From a checkpoint of a small transformer trained on Wikipedia.
Size: 18 layers, MLP 512 SwiGLU, vocabulary 2597.
Architecture: RMSNorm before each block, rotary positions, no biases in attention or MLP, untied embeddings.
Training: 251M tokens, 3835 steps.
Each number is 128 + 24 x the weight over the matrix's rms, rounded and kept within 0 to 255. Layers, rows and columns count from 0.

# layer 6 MLP up, 512x256, rms 0.194, rows 400-504, columns 0-63
[[121  90 180 142 150 130 144  94 145 106 110 112 180 126 118 134 162  77 125 134 111 104 114 113 132 150 118 136 157 125 132 117 156 127  93 128 144 108 128 125 134 117 111 116  97 149 104 133 187 122 111 109 114 132 134 173  93 125 128 111 122 166 136 147]
 [144 154 124 152 151 114 142 129  94  97 112 152 143 131 178 131 103 146 144 164 159 125 137 147 170 155 135 160 132  91 120  90 151 116 102 163 122 127 122 154 116  95 160 146 144 123 136 123 117 144 130 127 152 143 147 138 104 123 151 168 119 163 147 155]
 [118 147  95 123  98 143 152 140 108 157  75 159 120  90  92 147 124 138 127 143 165 146 145  96 141 148 119 133 146 108 111 171 120 102 101 124 133 107 115 158 161 163 126 109 139 101 125 103 131 135 136 128 133 104 152 119  89 119 169 138 115 129  83 167]
 [ 74 148 154 115 136 105 108 112 141 165 121 105 136 128 165 144 146 127 114 137 135 165 129 122 132 141 115 150 151 111 136 146 132 104  86 109 102 111 157 204 125 113 137 114 178 117 145 173 120 102 109 112 108 112  92 125  93  67 102 146 163  86  73 153]
 [133 113 139 167  82 120 135 107 145 117 144 153 115 124 128 146 184 141 126 130  90 186 152 178 129 103 134 121 118  96 142 117 115  86 181 132 161 137 144 165 129  81 140 140 141 107 106 114 138 110  79 104 120 144 123 110 147 105 153 146 107 100  95 138]
 [127 153 160  93 143 160 131 105 133 109  95  71  94 126 133 129 111 153 139 140 121 149 123 176 156  84 133 132 107 106  87  93 153 178 131 147 116 103 140 172 129  94 170 145 138 109 152 110 169 110 106 147  76 139 104 141 132 153 105  57 123 146 101 153]
 [120 146  97 119 142 145 109 125 119 124 135 151 106 129 139  89 103 132 157  87 130  89 124 141 162 154 115 180 156  79 156 107 124 140 141 133 111 109 134 163 125 135 102 150  87 113 148 165  81  95 101 104 111 121 133 141 112 173  92 120 170 148 133  99]
 [126 117 119 109 136 129  87 147  96 110 134 132 112 130 110 163 134 131 119  88 137 131 127  87 114 101  83 116 136 165 117  99  75  63 113 139 122 154 151 103 145 115 142 135 140 113 101 143 132 153 121 144  96 144 126 194 154 129 113 108 148  76  85 125]
 [140 117 114 142 108 129 129 143 119  99 105 128 123 161 134 114  94 153 143 143 185 158 137 127 163 106 159 114  87 174 130 145 110 176  73  95 125 104 119 141 151 164 108 116 139 128  99 126 100 125 129 135 127 136 170 132 102 147 134  95  92 133 177 123]
 [124 187  81 136 128 165 117 117 120 138 135 110 116 170  93  86 117 147 167 122 110 142 131  93 156 116  97 114 152 116 144 146 100 138 150 170 134 140  95 135 171 141 107 103 111 120  95 108 128 135 146 124 158 109 113 172 155  70 116 124 125  98 121 147]
 [170 174 146 124 139 121 175 123 144 109 154 105 148 128 133 165 151 141 157 117 123 132 145  92 172 164 157 139 154 139 133 113 111 113 136 135 153 197 156 150 128 179 140 122 104 112 138  84  87 125  90 132 211 161 133 129 143 134 149 156 106  99 106 103]
 [127 141 141 149 147  97 105 120 133 112 117 181 137 123 156  94  99 131 153 145  88 163  93 139 127  70 151 117 123 138 109 113 114 120  86 129 109 100 133 146 158 138 117 124 148 150 159  72 148 126  82 114 107 167 105 120 149 130 118 105 116 141 152 101]
 [113 121 116 104 152 141  94 164 104 121  80 123 145 159 124  87 130 126  78  86 142  85 103 113 137 125 104 184 112 117 150 123  98 172 148 126 149 107 131 123 141 121 152 109 134 169 161 156 131 115 163 137 146 109 151 128 113 122 158 127 101 140  98 121]
 [153 109 107 157 162 118 163 109 123 112  75 122 102 135 108  50 131 172  88 127 111  93 158 160 139  87 157  76 146 160 133 141  94 134 117 216 162 189 173 105  77 157 120 117 115  67 131  99  68  90 136 117 113 150 185 146 133 129 148 149  73 151 117  75]
 [136 157 118  81 146 120 178 128 122 146 118 129 108 107  76 162 113 109 133 140  97 134 165 117 114 126 123 154 106 118 128 136 143 127 130 101 133 203 106 161  99 122 108 152 139 106 125  92 120 121 110 124  85 125 138 124 146 145 116  74 105 129 158 112]
 [111 117 156 152  99 108 120 145 124 125  97 153 104 149 113 158 148 121 106 137 170 110 141  92 132 139 161 149 144 115 148 139 146 145 115 160 103  78 133 152 123 145 105 147 168 153  97 124 122 104  96 134 115  93 129 111 148 130 127 159 144 153 105 149]
 [152 104 163 114 147 102 154  95 140  91 133 109 106 129 125 151  61 112 154 102 154 134 117 116 153 171  87 113 115 125  90 171 131 114 153 129 116 103 100  88 113 115 104 170 119 175 181 140 156 180 139 150 144 121 131 111 135 130 150 120 113  78 144 100]
 [169  96 123 105 105 152  93 146 149 124 196 179  99  99 112 152 124  94 162 164 118 101 107 136 100 100 130 174 145 119 129 110 111 102 160 135 123 152 123 147 133  96 104 145 149 149 136 141 145 134 106 143 100 132 126 150 134 145 136 141 153  96 128 172]
 [131  95 146 145 141 153 126  96 170 112 132  75 135 165 116 134 141 154 130 145 140  92 143 103 142 118  81 116 138 158 123 170 161 147 111 190  83 141 125 100 128 134 153 125 106 133  82  88  90 109 104 152 112 118 110 144 160 150 144 106 108 133 185 116]
 [117 140 134 150 139 131 137 131 146 141 144 117 117 170 109 109 126 105  97 112 126 122 143 140 118  82 122 147 153 106  71  89 149 106 130 124 133 129 110 107 143 114 160 140 146  83  90 134 111 157 167 122  99 142 125 119 116 132 163 131 142 122 147 123]
 [166 103 132 143 159 151 105 133 124 127 130 112 149 133 120 138  86 111  76 115 130 112 109 113 144 106 172 155 127 162 111  99 150  70 114 153 116 133 145 117 124  79 163 133  62 191 101 168 170 114  94 108  69 118  74 140  82  72 144 128 143 114 137 135]
 [170 143  74 130 105 132 125 127 166 138 130 159  90 119 115 113 133 144 149 104 161 122 126 164  88  98 110 121 128 130 149 151 118 157 186 134  97 143 165 110 123 114 107 104  78 143 133  90  94 164  99  99  94 118 119 120  91 137 140 126 107 135 113 155]
 [156 140  79 134 175 157 142 119  70 135 134 121 127 107 139 147 127 129 139 158 134 129 136  69 155 137 143 158 124 115 107 126 124 110 144  71 149 133 124 124 110  73 148 150 101 149 118 155 113 103 153 116  98 137  98  87 114 139 160  98 156 124 152 155]
 [137 106  97  94 162 139 140 116 151 159  99 139 109 108 140 130  96 131 150 136 168 161 137  91 123 137  86  99 136 132 165 139 126 116 168 126 131 146 114 200 122 145 122 136 111 103 106 126 156 152 124 117 121 114 141 122 163 165 102 125 157 118 134 157]
 [101  85 154 136 109 136 173 140 177 114 113 172 105 116 131 102 131 131 136 106 155 135 103 145 116 124  84 103 131  90 122 148 128 128 174 123 127 131 126 118 150 120 150 119 126 146 129 127  91 129 136 108 104 115 155 159 162 110 125 171 178 108 131 153]
 [132 146 120 122 151 149 119  97 166 125 140 123  89 162 104 103 127 149 127 124 113 129  93 117 113  85 162 105  92 106 128  86 134 143 136 164 153 121 133 157 165 139 112 150 138 149 121 124 135 128 124 148  79 111 111 147 134 104 154 145 141 126 111  85]
 [161 151 126 125 141 120 108 108  68 160 160 132 151 110 151 144 135 153  79 116 158 196 123 109 113 142 150 119 100  87 135 109  92 140 103 128  94 147 111 137  96 131 120 146 143 164  91 120 116 100 119  86 137 142 175 117 162  94  80 134 137 143 115 117]
 [117 173 137 117 117 106  65 146 105 137 135 125 184 158 155 125 152 161 140 164 115 114 126 125  94 166 168 137 123 141 150 134 117 119 106 135 101  92 143 148 132 115 124 102 121 146 108 119 141 164 112 184 141 165  70 142 106  88 108 114  75 134  82 149]
 [ 93 135 143 124 116 124 147 153 178  96 154 139 144 132 113  91 143 136 116 162 120 123  66 108 151 125 126  96 123 136 149 124  87 137 149 117 179 137 130 116 116 101 144 117 110 139 100 142 121 130 124 156 107 118 122 107 108  81 137 124 118 112  95 123]
 [112 157 185 108 177 168 142 188 127 128 140 127 144 141 141 155 133 116 190  60  98 133 145 139 116 112 122 150 151 143 108 131 142 138 152 110 121 138 120 126 158 135 147 166 134 100 145 113 121 128 140 138  93  97 172 112 114 170 126 124 127 141 150  98]
 [127 103  91 115 147 137 125  99 119 122 120 139  82 129 111 104  99 155 157 125 106 158 174 129  94 130 113 122 109 162 154 151 108 107 190  79  83  96 120  99 123 173 120  89 105  67 173 165 133 131  90 154 124 157 137 127 138 141 120 134 143 129 131 139]
 [126 124 106  82  91 150 100 123  94 134 125 145 128 128 136 119 146 134  98 125 142 127  90 112 102 176  98 159 129 148 147 113 153 120 108  86 102 183 104 158 135 118 110 114 102 118 118 108 112 145 122 150  64  89 111 163 116 131 148  88 167 115 116  98]
 [148 164  90 123 110 110 159 177 157  94 120 120 110 106 111  82  92  86 158 148 115 147 111 120 151 137 127 113 148  92 110 147 132  96 112 140 121 103 104 122 118 137  97 122 159  78 137 140 166 141 140 174 134 111 124  97 141 121 168 179 146 107 132 160]
 [137 120 139 105 114 124 132 107 100 119 104 137 143 100 129 123 106 133  94 125  87 147 135  83  90 102 109 138 106 122 159  95 122  92 198 132 101 173 148 110 130 113  96 119 133 145  86 106 130 155 157 165 142 116 114 168 142 117 110 122 138 117  78 139]
 [117 152 126 108 179 154 176 154 144 120  69 134 110 120 132  83 138 130 150 124 119 168 145 126 133  88 116 152 136 117 137 106 122 152 133 127 125 131 101 123 138 124 129  76 123 121 118  75 139 112 133 105 133 136 102 125 121 160 135 101 142 124  97 158]
 [120 112 115 139 164 104 155 135 105 138 165 167 175 120 103 107  95 134 138 137 105 133 126 154 112 139 162 124 164 150 114 157 110 136 178 132 137 113  93 120 141 101  72  96 130 137 105 148 145 141 103 139 127 143 122 100 108  98 106 123 124 136 145 119]
 [114 123 167 118 181 113 156 155 131 126 155 133 132 122 129 126  97 116 144 153 149 106 136 117 168  93 104 150 145  99 120 130  65 123 112 105 128 131 121 122 134 175 159 106 151 103 147 132 144 124 150 136  87 105 123  99  79 110 128 136  91 104 116 153]
 [135 149 120 130 134 125 133 137 163 134 102 123 126 133 152 122 174 125 120 130 126 155 133 118 165 114 137 133 112 117 113 149 137  99 113 111 186 102 128 137 133  92 145 154 116  93 140 116  95 104 127 116  92 113 167 136 167 117 117  67 151  94 100 145]
 [106 124 121  87 116 179 116 168 183 143 120 131 126 131  88 143  98  44 128  91 112 123 110 107  70 124  62  80 149 106 135 100 148 136 128 109 145  86  95 107 118 138 116 107 140 143 154 111  91  95  98 125 133 116 139 132 148 156  87 139 128 125 111 108]
 [130 149  90 154  89 132 139  84 126 122 129 136 116  79 111 144 137  69 132 137 109 146 118 164  96 184 139 116 135 144 127 113 132 131 116 135 119 104 165 159  99 154 130 137 139 146 202 117 142 128 130 156 140 189 132 137 107 155 153 152 146 117 137 101]
 [124 107 122 117  94 112 111  91 115 138  90 118 102 155 137 115 107 139 125  94 111 103  86 140 118  89 165  78  99 126 144 119 101 136 150 104 101 106 148 135  71 149  82 149 139 104 146 109  87 142 155 132 119 120 149 159  85 140 154  83 102 137 181 141]
 [ 95 128 120 116 159  95 145 131 123 152 100 127 127 152 145  54 112 125 102 147 110  98 161 118 159 116 124 137 131 126 103 142 110 104 134 139 143 113 104 106 137 126 134 106 126 107 122 134 125 118 104 136 181 100 142 116 114 110 125 143 143 124 132 127]
 [112 127 134 117 117 110 132 139 160 113 151 172 104 112 120 128 157  87 145 112 159 173 135 125 127 104 116 140 109 100 114  88 121 101 148 149 127 161 115 114 106 135 135  95 138 130 125 120 165 134 114  98 134 115 122  90 149 115 125 149 164 140 145 105]
 [145 113 139 131 178 142 137 115 172 129  93 105 145 103  98 126 144 142 121  96 151 130 154 102 136 130 177 154 113  99 115 142 153 128 118 103 131 114 134 145 128 118 164  85  99 184 124 132 104 156 141 135 116 123 138 110 106 115 131 131 108 132 148 179]
 [141 137 145 152 164 154 124 126 108 146 103 121 109 119 141 143 133 149 123 176 165  87 129 104 142 141 114 165 161 140 115 148 112 115 131  61 112 123 144  91 134 103 124 162 113 121 119 125 151 115 156 125  85 115 134 133 109 125 140  88 150 146 138 143]
 [149 117 135 153 141 109 115  95 160 150 119 103 149 102 121 160 161 147 120 110 118 157 116 132 116 133 152 138  77 152 148  82 141  79 148 166 139 128 187 152 140 143 107 130 162 153 110 148  79 150 134  82 124 131 128 105 126 140 163 127 145 125 146 112]
 [138 107 124 174 121 134 107 127  93 117 134 151 133 130 147 130  79 126 103 108 174 145 141 107 158 107 198 156 102 139 125 192  99 116 108 130 122 158 109 140 112 127 130 155  85 122 141 126 119 117 124 122 133 137  92 144 108 172 114 112 171 196 146 159]
 [111  85  95 143 164  94 142 143  82 136 142 105 193 134 175 135 123 149 131 131 121 157 101 128  93 112 149 151 127 130 106 146 136 154 136 135 115 133  95 126 170 129 132  79 145 155 135 125 133 129 142 118 103 168 147 142 101 130 148 141 156  85  72 114]
 [164  98 107 153 124 164 108 201 127 140 149 114 120 103 146 113 147 147 119 113 127 116 137 121 129 156 108 110  98 131 141 137 163 113 125 118 114 144 100 160 112 148 163 100 124 135 162 121 115 124 120 118 109 118 124 120 150  94  92 171 119 160 158 130]
 [118 194 174 119 134  98 166 113  98 160 149 135 157 115 111 160 122 135 136 146 118 114 125 142 140 125 153 163 143 157 126 115  89 107 163 111 159 110 122  94 108  97  96 129 164 160  89 164  86 135 100 169 190 128 126 101 172 101 130  99 145 109 151 138]
 [146 118 149 111 100 140 157 177 166 129 145  56 120 148 118 115 112 110  99  97 147 107 110 148 115 187 161 143 167 131  90 129 123 107 103 113 125 112 104 134 138 140 156 148  72 103 131 135 138 107 113 129 125 133 164 147 119 116 132 154 145 133 155 134]
 [144 158 120 166 134 116 149 124 114 163 151  93 130 111 103 163 149 134 119 172 122 152 119  71 103 123 168 149 185 151 134 124 132 158 152 155 142 149 114 104 109 139  68 132 176 168 130 119 111 142  95 113 105 133 127 169 170 101 122 114 140 120 160  72]
 [ 99 129 136 112 124  98 102 121 124 124 106 151 122 121 127 148 103 168 151 150  81 135 133 146 125 177 150 142 159 105 135 155 173 153 111 129 138 166 137 130 155 163 112 136 132 136 154 125 136 104 155 141 144 142 124 121  98 140 128 129 122 101 129 107]
 [ 97 115 150 166 126 174 182  98 100 117 160 153 124 114 145 150 159 139 132 135  87 118 110 113 139 138 116 149 153 108 116 151 132 121 196 133 120 119  91 119 107 118 129 138  69 159 164  89  91 101 106 103 129 112 146 149 145 121 123 146 117 131  98 124]
 [160 105 129 146 109  87 137 123 155 102 136  86 150 150 129 140 124 134 184  89 102 122 110 169 146 166 158 119 165 104 163 176 142 140 144 183 130 119 107  98 146 165 165 147 194 125 140 152 103 118 138 160 118 161  96 126 144 124 122 149 114 118 117 148]
 [115 129 151  92 114 176 115  91 110 136 161 115  97 146  92 188 115  89 149 154 169 113 146  94 152  93  97  83 145 121 156 146 128 132  78 105 156 108 110 130 103 101 149 158 146 123 119 106 165 168 140 108 154 124 159 130 112 114 133 145 129 166 143 103]
 [ 75 151 134 146 152 108 101 137 124 165 157 122 169  87 140 152 156  98 127 109 101 117 138 124 132 107 176 133 116  99 118 123 112 114 122 129 157 109 110 132 154 113  43 114 104  92 134 118 123 107 119 134 152 122 166 126 123 105 144 155 110 187  91 110]
 [ 94 176 116 100  69 128  80  77 131 111 181  99  38 100 112 155 151 104 117 118 125 138 123 103 165 106 121 123 145 148 181 127 150 136 113 162 170 118  98 138 127 129  84 140  97 109 105 127 130 147 138  99  92 124 119 210 133 143 115 118 155 145 105 163]
 [162 171 100 138 148  70 112 157 153  94  95 106 107 127 138 101 155 144 100 130 139 146 115 103 155 133 146  84 118 123 156 158 106 158 125 154 153  74 133  95  87  92  90 102 134 143 121 120 138 130 105 155 147 133 111 155 134  96 113 159 132 134 124 100]
 [155 130 163  84 122 152  89 124 135 127 141 134 130 143 133 100  99 165 125 106 139 140 131 151 113 141 131 152 130 135 175 127  96 120 113 112 112 174 123 122 152  82 111 162 121 121 144 125 140 117  84 134  76 169 166 154 131 117 131 142 140 111 117 111]
 [167 108 157 107 116 127 118 119 138 143 131 145  90 146 148 114 180 108 119 163 124 136 118 112 136 153 135 167 128 169 162 161 142  97 170 155 126 141 146 129 118 112 120 104 125 133  99 171  78 135  94 147 112 118 151 132  83  99 127 156 155 161 165 122]
 [127 111 136 148 118 102 140 123 153  98 170 105 117 152 161 139 142 142 124 150 115 135 159 157 154 143 145  97 124 104 153 125 154 110  98 131 169 131 127 150 162 118 173 104 110 144  50 135 139 104 107 121 146 187 114 119 106  94 108 132 128 115  64 143]
 [144 130 111 118 127  90 130  84 108 154 157 166 117 128 118 102  99 125 155 129 134 126 142 132 127 109 140 169 155 151 144  80 135 118 137 120 124 156 175  90 143 124 124 127 146  98 122 159 104 156 190 147 163 137 118  72 117 141 107 118 125 152 165 112]
 [ 96 112 193 110 150 163  93 106 169  96 159 132 120 133 118 107 147 154  91 152  83 101 170 126 120 124 113 158 120 139 211  93 131 131 166 134 147 140  97  87  99 124 129 151 137 112 136 114  89 160 124 118 162 100  90 158 125 120 119 139 135 135 118 123]
 [ 98 195 144 132  86 120 146 138  89 124 136 122  97  92 119 182 132 101 155 112 171 107 154 120 121 134 125 125 113 152  98 171 110 162  79 157  98 158  92 149  93 159 133 129 123 127 109 128 123 146 126  94 161 133 118 161 130 136 145 134 146 162 114 161]
 [157 105 123 115 151 144 123 139 148  79 138 127 118 138 146 130 141 146  97 147 124 148 147 163 134  99 122 117 127 145 134  85 100 131 143 136  92 106  84 133 166 114 100 131 119 129 150 139 112  99 169 134 138 134 128 109 108 115  78 110 116 152 144 131]
 [157 143 128 130 103 102 141 128 132 162 132 149 180 143  87 114 150 157 135 197 116 154  95 145 135 107 138  84 140 137 148 122 110 144 142  76 140 134 143 138 140 148 117 125 108 107 128 139 126  99 125 126 135 130 111  89 127  80 165 116 139 157 151 143]
 [118 126 149 171 175 164 137 123 131 135 157 106 119 156  81 116 154 103  70 154 144 155 134 136 100 104 125 147 139 126 148 156 139 125  56 151 117 165 178  69 133  97 158 141 104 128 109 110 143 129 124 151 100 124 100 113 110 189 132 120 122 124  98 100]
 [140 108  95 110 122 129 107 140  98 120  89 135 120 121 173 108 125 142 103 172 156 170 143 164 155 174 118 117 128 112 158  81 102 141 166 100 123  69 115 125 130 120 106 104 150 134 107 101 151 137 108 116 106 158 147 140 117 125 146 151  99 106 137 138]
 [110  90 141 115 143  83 165  71 108 207 112 133 140 112 165 146 175 110 108 135 127 146 122  95 151 133 145 181 122  81 137 132 115 146  93  99 167 111 144 113 101 127  59  96 125  98  90 105 126 133  89 141 123 130 110 172  75 125 100 127  94 164 122  99]
 [124 129 109 164 122  95 129 127 145 120 164 122 117 145 145  99 102 117 104 153 132 123 122 158 124 142 112 132 161 173 100  96  94 106  73 147 137 101 129 142 105 110 120 115 134 104 172 127 132 136 123  84 128 140 137 125 111 109 111 129 108 149 109 115]
 [125 131 194 145 128 142 147 104 149  54 150 130 106 133  98 130 121 125 114 146 111 110 153 163  84 118 128 124 116 155 107 130  71  91 132 116 144 111 116 123 125 103 139 119 166 144  92 152 134 128 118 152 153 167 177  76 152  99 143 165  95 133 168 184]
 [194 106 137 112 129 130  81 125 122 136 105 161 129 159 122 154 165 150 125 116 137 157 160 175 112 129 183 121 119 149  95 145 117 132 136 114 128 122 115 123 128  73 164 122 118 126 175 117 143 137 119 136 159 116 107 113 113 176 149 147  96 132 148 140]
 [151 105 194 121 114 136 107 127 118  99 144 143 129 142  66 111 130 108  99 136 116 129 132 113 104 173 155 151 125 143 162 121 139 121 128 138 124 117 136 107 158 126 124 113 117 123 126 146 137 137 135 133 158 154 154 173 143 110  88 159 139 163 142 161]
 [121 153 142 119 136 130 112 131 146 158 145 161 139 123 134  99 113 104 110 135 122 168 140  97 152 135 145 192 138 119 143 102 116 162 115 165 110 116 101 156 121 136 160 154 200 129 141 133  76 128 139 125 144 145 110 123 105 138 143  89 116 121 134 114]
 [139 101 100 170 100 163 113 105 112  91 176 116 123 117 127  78  79 171 110  92 103 108 146 110 133 155 137 164 129 133 132 127 112 106 144  98  71 187 101 136 115 114 172 138 104 157 168 149 114 172 150 111 139 115 140 132 147 104  82 150 147 137  99 114]
 [ 89 131 138 130 124  87 129 172  95 132 150 135 169 109 206 105 142 142 109 137 101  91 138  82 146 121 150 126 124 119 136 138 101 154 110 115 103 123 144 142 133 132 138 145 131 116 126 108 145 114  94 118  88 103 125 174 106  93 104 114 138 121 159 134]
 [112 128 119 150 143 136  93 112 165 162 132 135 163 110  97 115 131 165 135 116 136 138 101 125 146  94 121 153 140 103 126 136 144 144 112 103  96 108 121 119 155 106  95 125  98 105 169 125 109  91  99 148  98 116 144 105  95 148  91  87 154 136 141 143]
 [125 139 133 126 100 173  93 151 139 100 127  82 112 126 126  97 124 134 110 157 130  80 159 136 132 120 148 137 172  95 121 133 114 143  82 110 113 110 165 169 124  86 118 143 126 160 145 136  97 104 121 131 127 133 113 161 102 103 106 118 121 130 175 105]
 [129 160 118 124 100 190 117 125 175 123 160 133 183 121 131 116 134 120  99 132 157 106  76 107 141  82 129  57 163 167  97 149 133 158 103  92 104 123 135 127 120 114 139 130 141 163 141 104 154 126  86 131 124  97  98  98 134 144 172 151 105 157 133 152]
 [138 115 113  86  94 169 126 153 114 149 164 135 123  98 161 143 144 112 126 118  75 173 118 140  79 143 133 128 122 157 144 151 112 129 137 135 158 166 110 106 130 132  99 106 168 124  97 142 101 135 120 154 139 149 141 126 113 161 121  96 144  89 123 122]
 [132 128 115 125 138  83  47 110 149 119 138 120 119 136 161 142  92 164 124 110 183 125 119 140 105  91 111 162  94 172 149 124 125 130 146 112 113 120 129 148 119  74 137 109 122 149 120 107 120 157 134 116 112 165 139 193 130 146 122 151 155 122 100 142]
 [ 92 162 122 106 106 116 167 163 156 101 150 125 175 136  78 108 158 169 113  86 127 132 136 150 109 136 139  78 130 141 118 139 135  98 127 131 112 123 118 101 103 138 141 142 186 116 120 153 162 135 102 158 116 103 161 121 162 133 160 114 143 166 187 140]
 [ 80 115  89 142 102 114 147 115 159  85 119 118 142 136 124 122 134 171  94 128 123 110 147 121 133 144 100 125 136 140 129 118 151 159 151 126  97 123 161 121 136  92 144 160  84 113 176 131 108 175 147 164 120 137 113 102 110 124 163 122 109 119 147 116]
 [136 104 134 151 132 163 126 136 132 135 141 118 134 122 151 113  71 112 101 118 132 153  59  97 143 157 106  86 105 134 112 169 157 147 130 163 102 132 169 133 108 101 119  97 151 138 124 124 108 160 135  91  97 140 155 135 138 103 145  95  89 150 130  98]
 [126 116 126 149 114 152 172 111 145 135 158 126 166 128 150  81 101 127 117  91  93 137 129 156 157  90 116  84 158 107 114 152  77 145  98 107 147 132 144 145 130 128 152 124 123 131 120 129 127 129 104 135  96 150 117 138 145 145 140 117  72 126 113 147]
 [138 118 144 128 109  94 100 143 115 156 144 154 147 106 124  96 126  96 109 154 152  94 113 102 114 131 106 119 115  98  82 108 138 111 112 118 154 139 112 166 148 125 114  99 158 165 139 117 121 119 129 131 134 125 107 110 157 149 185 110 135  95 117 110]
 [144 140 171 119 116 108 136 112 126 163  82 120 144 119 149 160 148 112 118 166 106 133 109 124 147 178  88 184 129 159 125 112 132 142 129 125 181 149 122 131 120  86 105 120 104 135 125 129 187 139 152 146 149 102 117 151 111 106 162 100 110 149 109 119]
 [135 153  98 109 136 144 112 144 185 150 108 104 115 103 133 173 119 137 140 131  94  89 177 133 154 154 128 148 139 135 165  77 141 158 136 123  97 144 139 120 143 166  95 136 136 117 133 159 107 112 127 120 111 151 152 161 122 128 175 127  85  99 125 139]
 [128 100 118 107 128 148 131 107  79 157  68 137 130 114 141  99 102 169 125 152 149 146 148  89  90 135 132  86  94 172  87 147 142 193 155 121 119 208 169 154 153 161 143 115 175 137 111 129 135 169 128 158 103 161 132 112 127 179 111 117  84  92 109 127]
 [120  93  97 149 133 176 109 144 136 141 122 118  67 174 105 140 128  95 150 142 116 127 112 119  79 147  90 135 163 111 124 118  57 134 106 105 152  89 164 154 125 153  96  77 145 166 111 202 143 104  85 106 145 162 131 132 112 118 105 144 114 141 122 100]
 [101 135 140 126  85 125 126 131 137 140 125 163 170  80 135 107 135  62 149 140 145 160 110 101 120 168 102 112  99 166 120 147 116 120  88 118 103 137 150 113 116 124 141 128 134 121 151 166 145 143 115 118 142 141 101  87 110 151 134 135  84 135 151 161]
 [104 158 136 156 111 126 102 132  94 116 120 136 126 140 141 114 125  92  95 115 141 114  99 106 167 166 104 114 114 134 117 151 119 138 141 148 144 151 151 120 122 126 113 118 108  88 166 103 136 147 150 125 109 108 116 136 157 154 105 145 149 173  97 136]
 [ 97 153 112 116 149 101  92 127 156 124 155 112 135 168  97 124 111 127 116 134 100  88 104 107 119 123 130  94 116 141 153 124 127 107  99 153  97 148 128 114  53 128 156 165 145 131 119 173 152 145  96 119 121 146 146 117 125 130 124 115 142 142 127 116]
 [104 103 100 136 133 157 126 135 111 152 136 135 110 123 124 113 141 147 112 135 137 146 100 135 137 179 126 146 119 149 124 129 143 145 161 111 123 143 102 141 109  88 105 120  60 122 104 113 111 114 146 139 197 139  93 109 116 111 178 156 164 145 114 120]
 [113  93 126 161 182 122 176 115 130 146 112 146 104 179 158 133 123 122 111 126 124  80 108 122 146 147 131  99  83 144 130 169 172 120 140  97 143 195 147 135 104 143 155 152 118 139  88 109  92  86 147 147 139 128 156 148 170  97 127 156 115 163 122 130]
 [109 139 141 136 108 105 147 181  91  90 140 132 173 103 122 133 147 126 112 133 176  99 162 142 153  98 151 137  81 122  69 105 164 106 111 127 118 145 109 127 101 111  65 145 104 161  86 111 137 164  79 165 100 114 148 126 123  82 128 122 123  88  86 120]
 [ 91 127 118 101 115 126  78  56 136  94 111 108 131 134 117 107  73  91 133 132 160 141 115 118 119  85 117 143 146 110 145  98 150 130 125 108 129 106 129 166 141 149 144 123 100 101 137 151 115 139 157 146 117 130 114 154 101  77 126 117 143 121 134 138]
 [138 141 127  63 113 153 133 108 106 141 140 146 120 104 134 133 127 137 147 116 165 138 119 117 160 125 114 208 139 195 105 125  75 152 131 129 139 119 129 125 120 108  90 133 113 159 100 101 138 142 132 138 146  99 148 131 164  89 170 106 152 111 113 110]
 [107  88 156 120 140 113 138 127 138 196 192 115 107 140 111 184 139 153 150 127 149  86 132 128 167 120 128 122  97 107 145 120 117 140 163 137 137 144 156 128 135  63 143 143 105 125 129 148 143 156 139 104  86 131 158 125 124 116 120  80 129 154 155 146]
 [108 156 181 118 130 116 101 175 129 146 112 103  99 145 110 110 109 125 149 177 155 101 117 104 131 117 125  93 131 158  97 136 136  93 135 125 144 136 126  81 112 103 170 122 128  97 108 132 133 160  92 145 130 140 115 132  94 105  81 168 143  83 183 108]
 [126 128 130 180  90 110 100 115 145 122 162 117 167 160 134 122 115 129 134  91 132  57 137 130 149 126 173 128 149 143 130 113 187 165 129  79 119 147 126  59 112 164 130 131 150  90 129 152 159 165 111 108 146  98 137 156  86 131 111 107 123 120 157 138]
 [147 144 142 143 106 132  76 126 145  92 151 111 122 127 127 114 162 115 127  92  51 160 125 132 163 138 187  88 125 175 128 120 105  96 127 164  94 154  95  82 103 125 152 137 126 120 156 133 170 142 112 114 121 112 129 105 165 162 166 129 152 154 135  97]
 [107 109 120  77 105 139 114 151 132 118 124 138 143 110 169  67 122  67 103 124 127 118 125 147 120  94 154 132 157  99 146 174 148 158 113 146  75 117 158 145 153 142 124 150 127  89 138 147 134 128 183 125  95 115 128 115 189 109 129 139 134 104 125 120]
 [122 121 144 144 158 108 121  94 105 152 125 125 114 166 135 143 112 132 112 136 174 149 156 115  90 152 131 146 134 123 147 105 167 115 119  69 152  74 139 110 104  83 160  94 154  88 108 123 167 149 117 131 157 109 162 152 138  91 156 135 140  95 125 118]]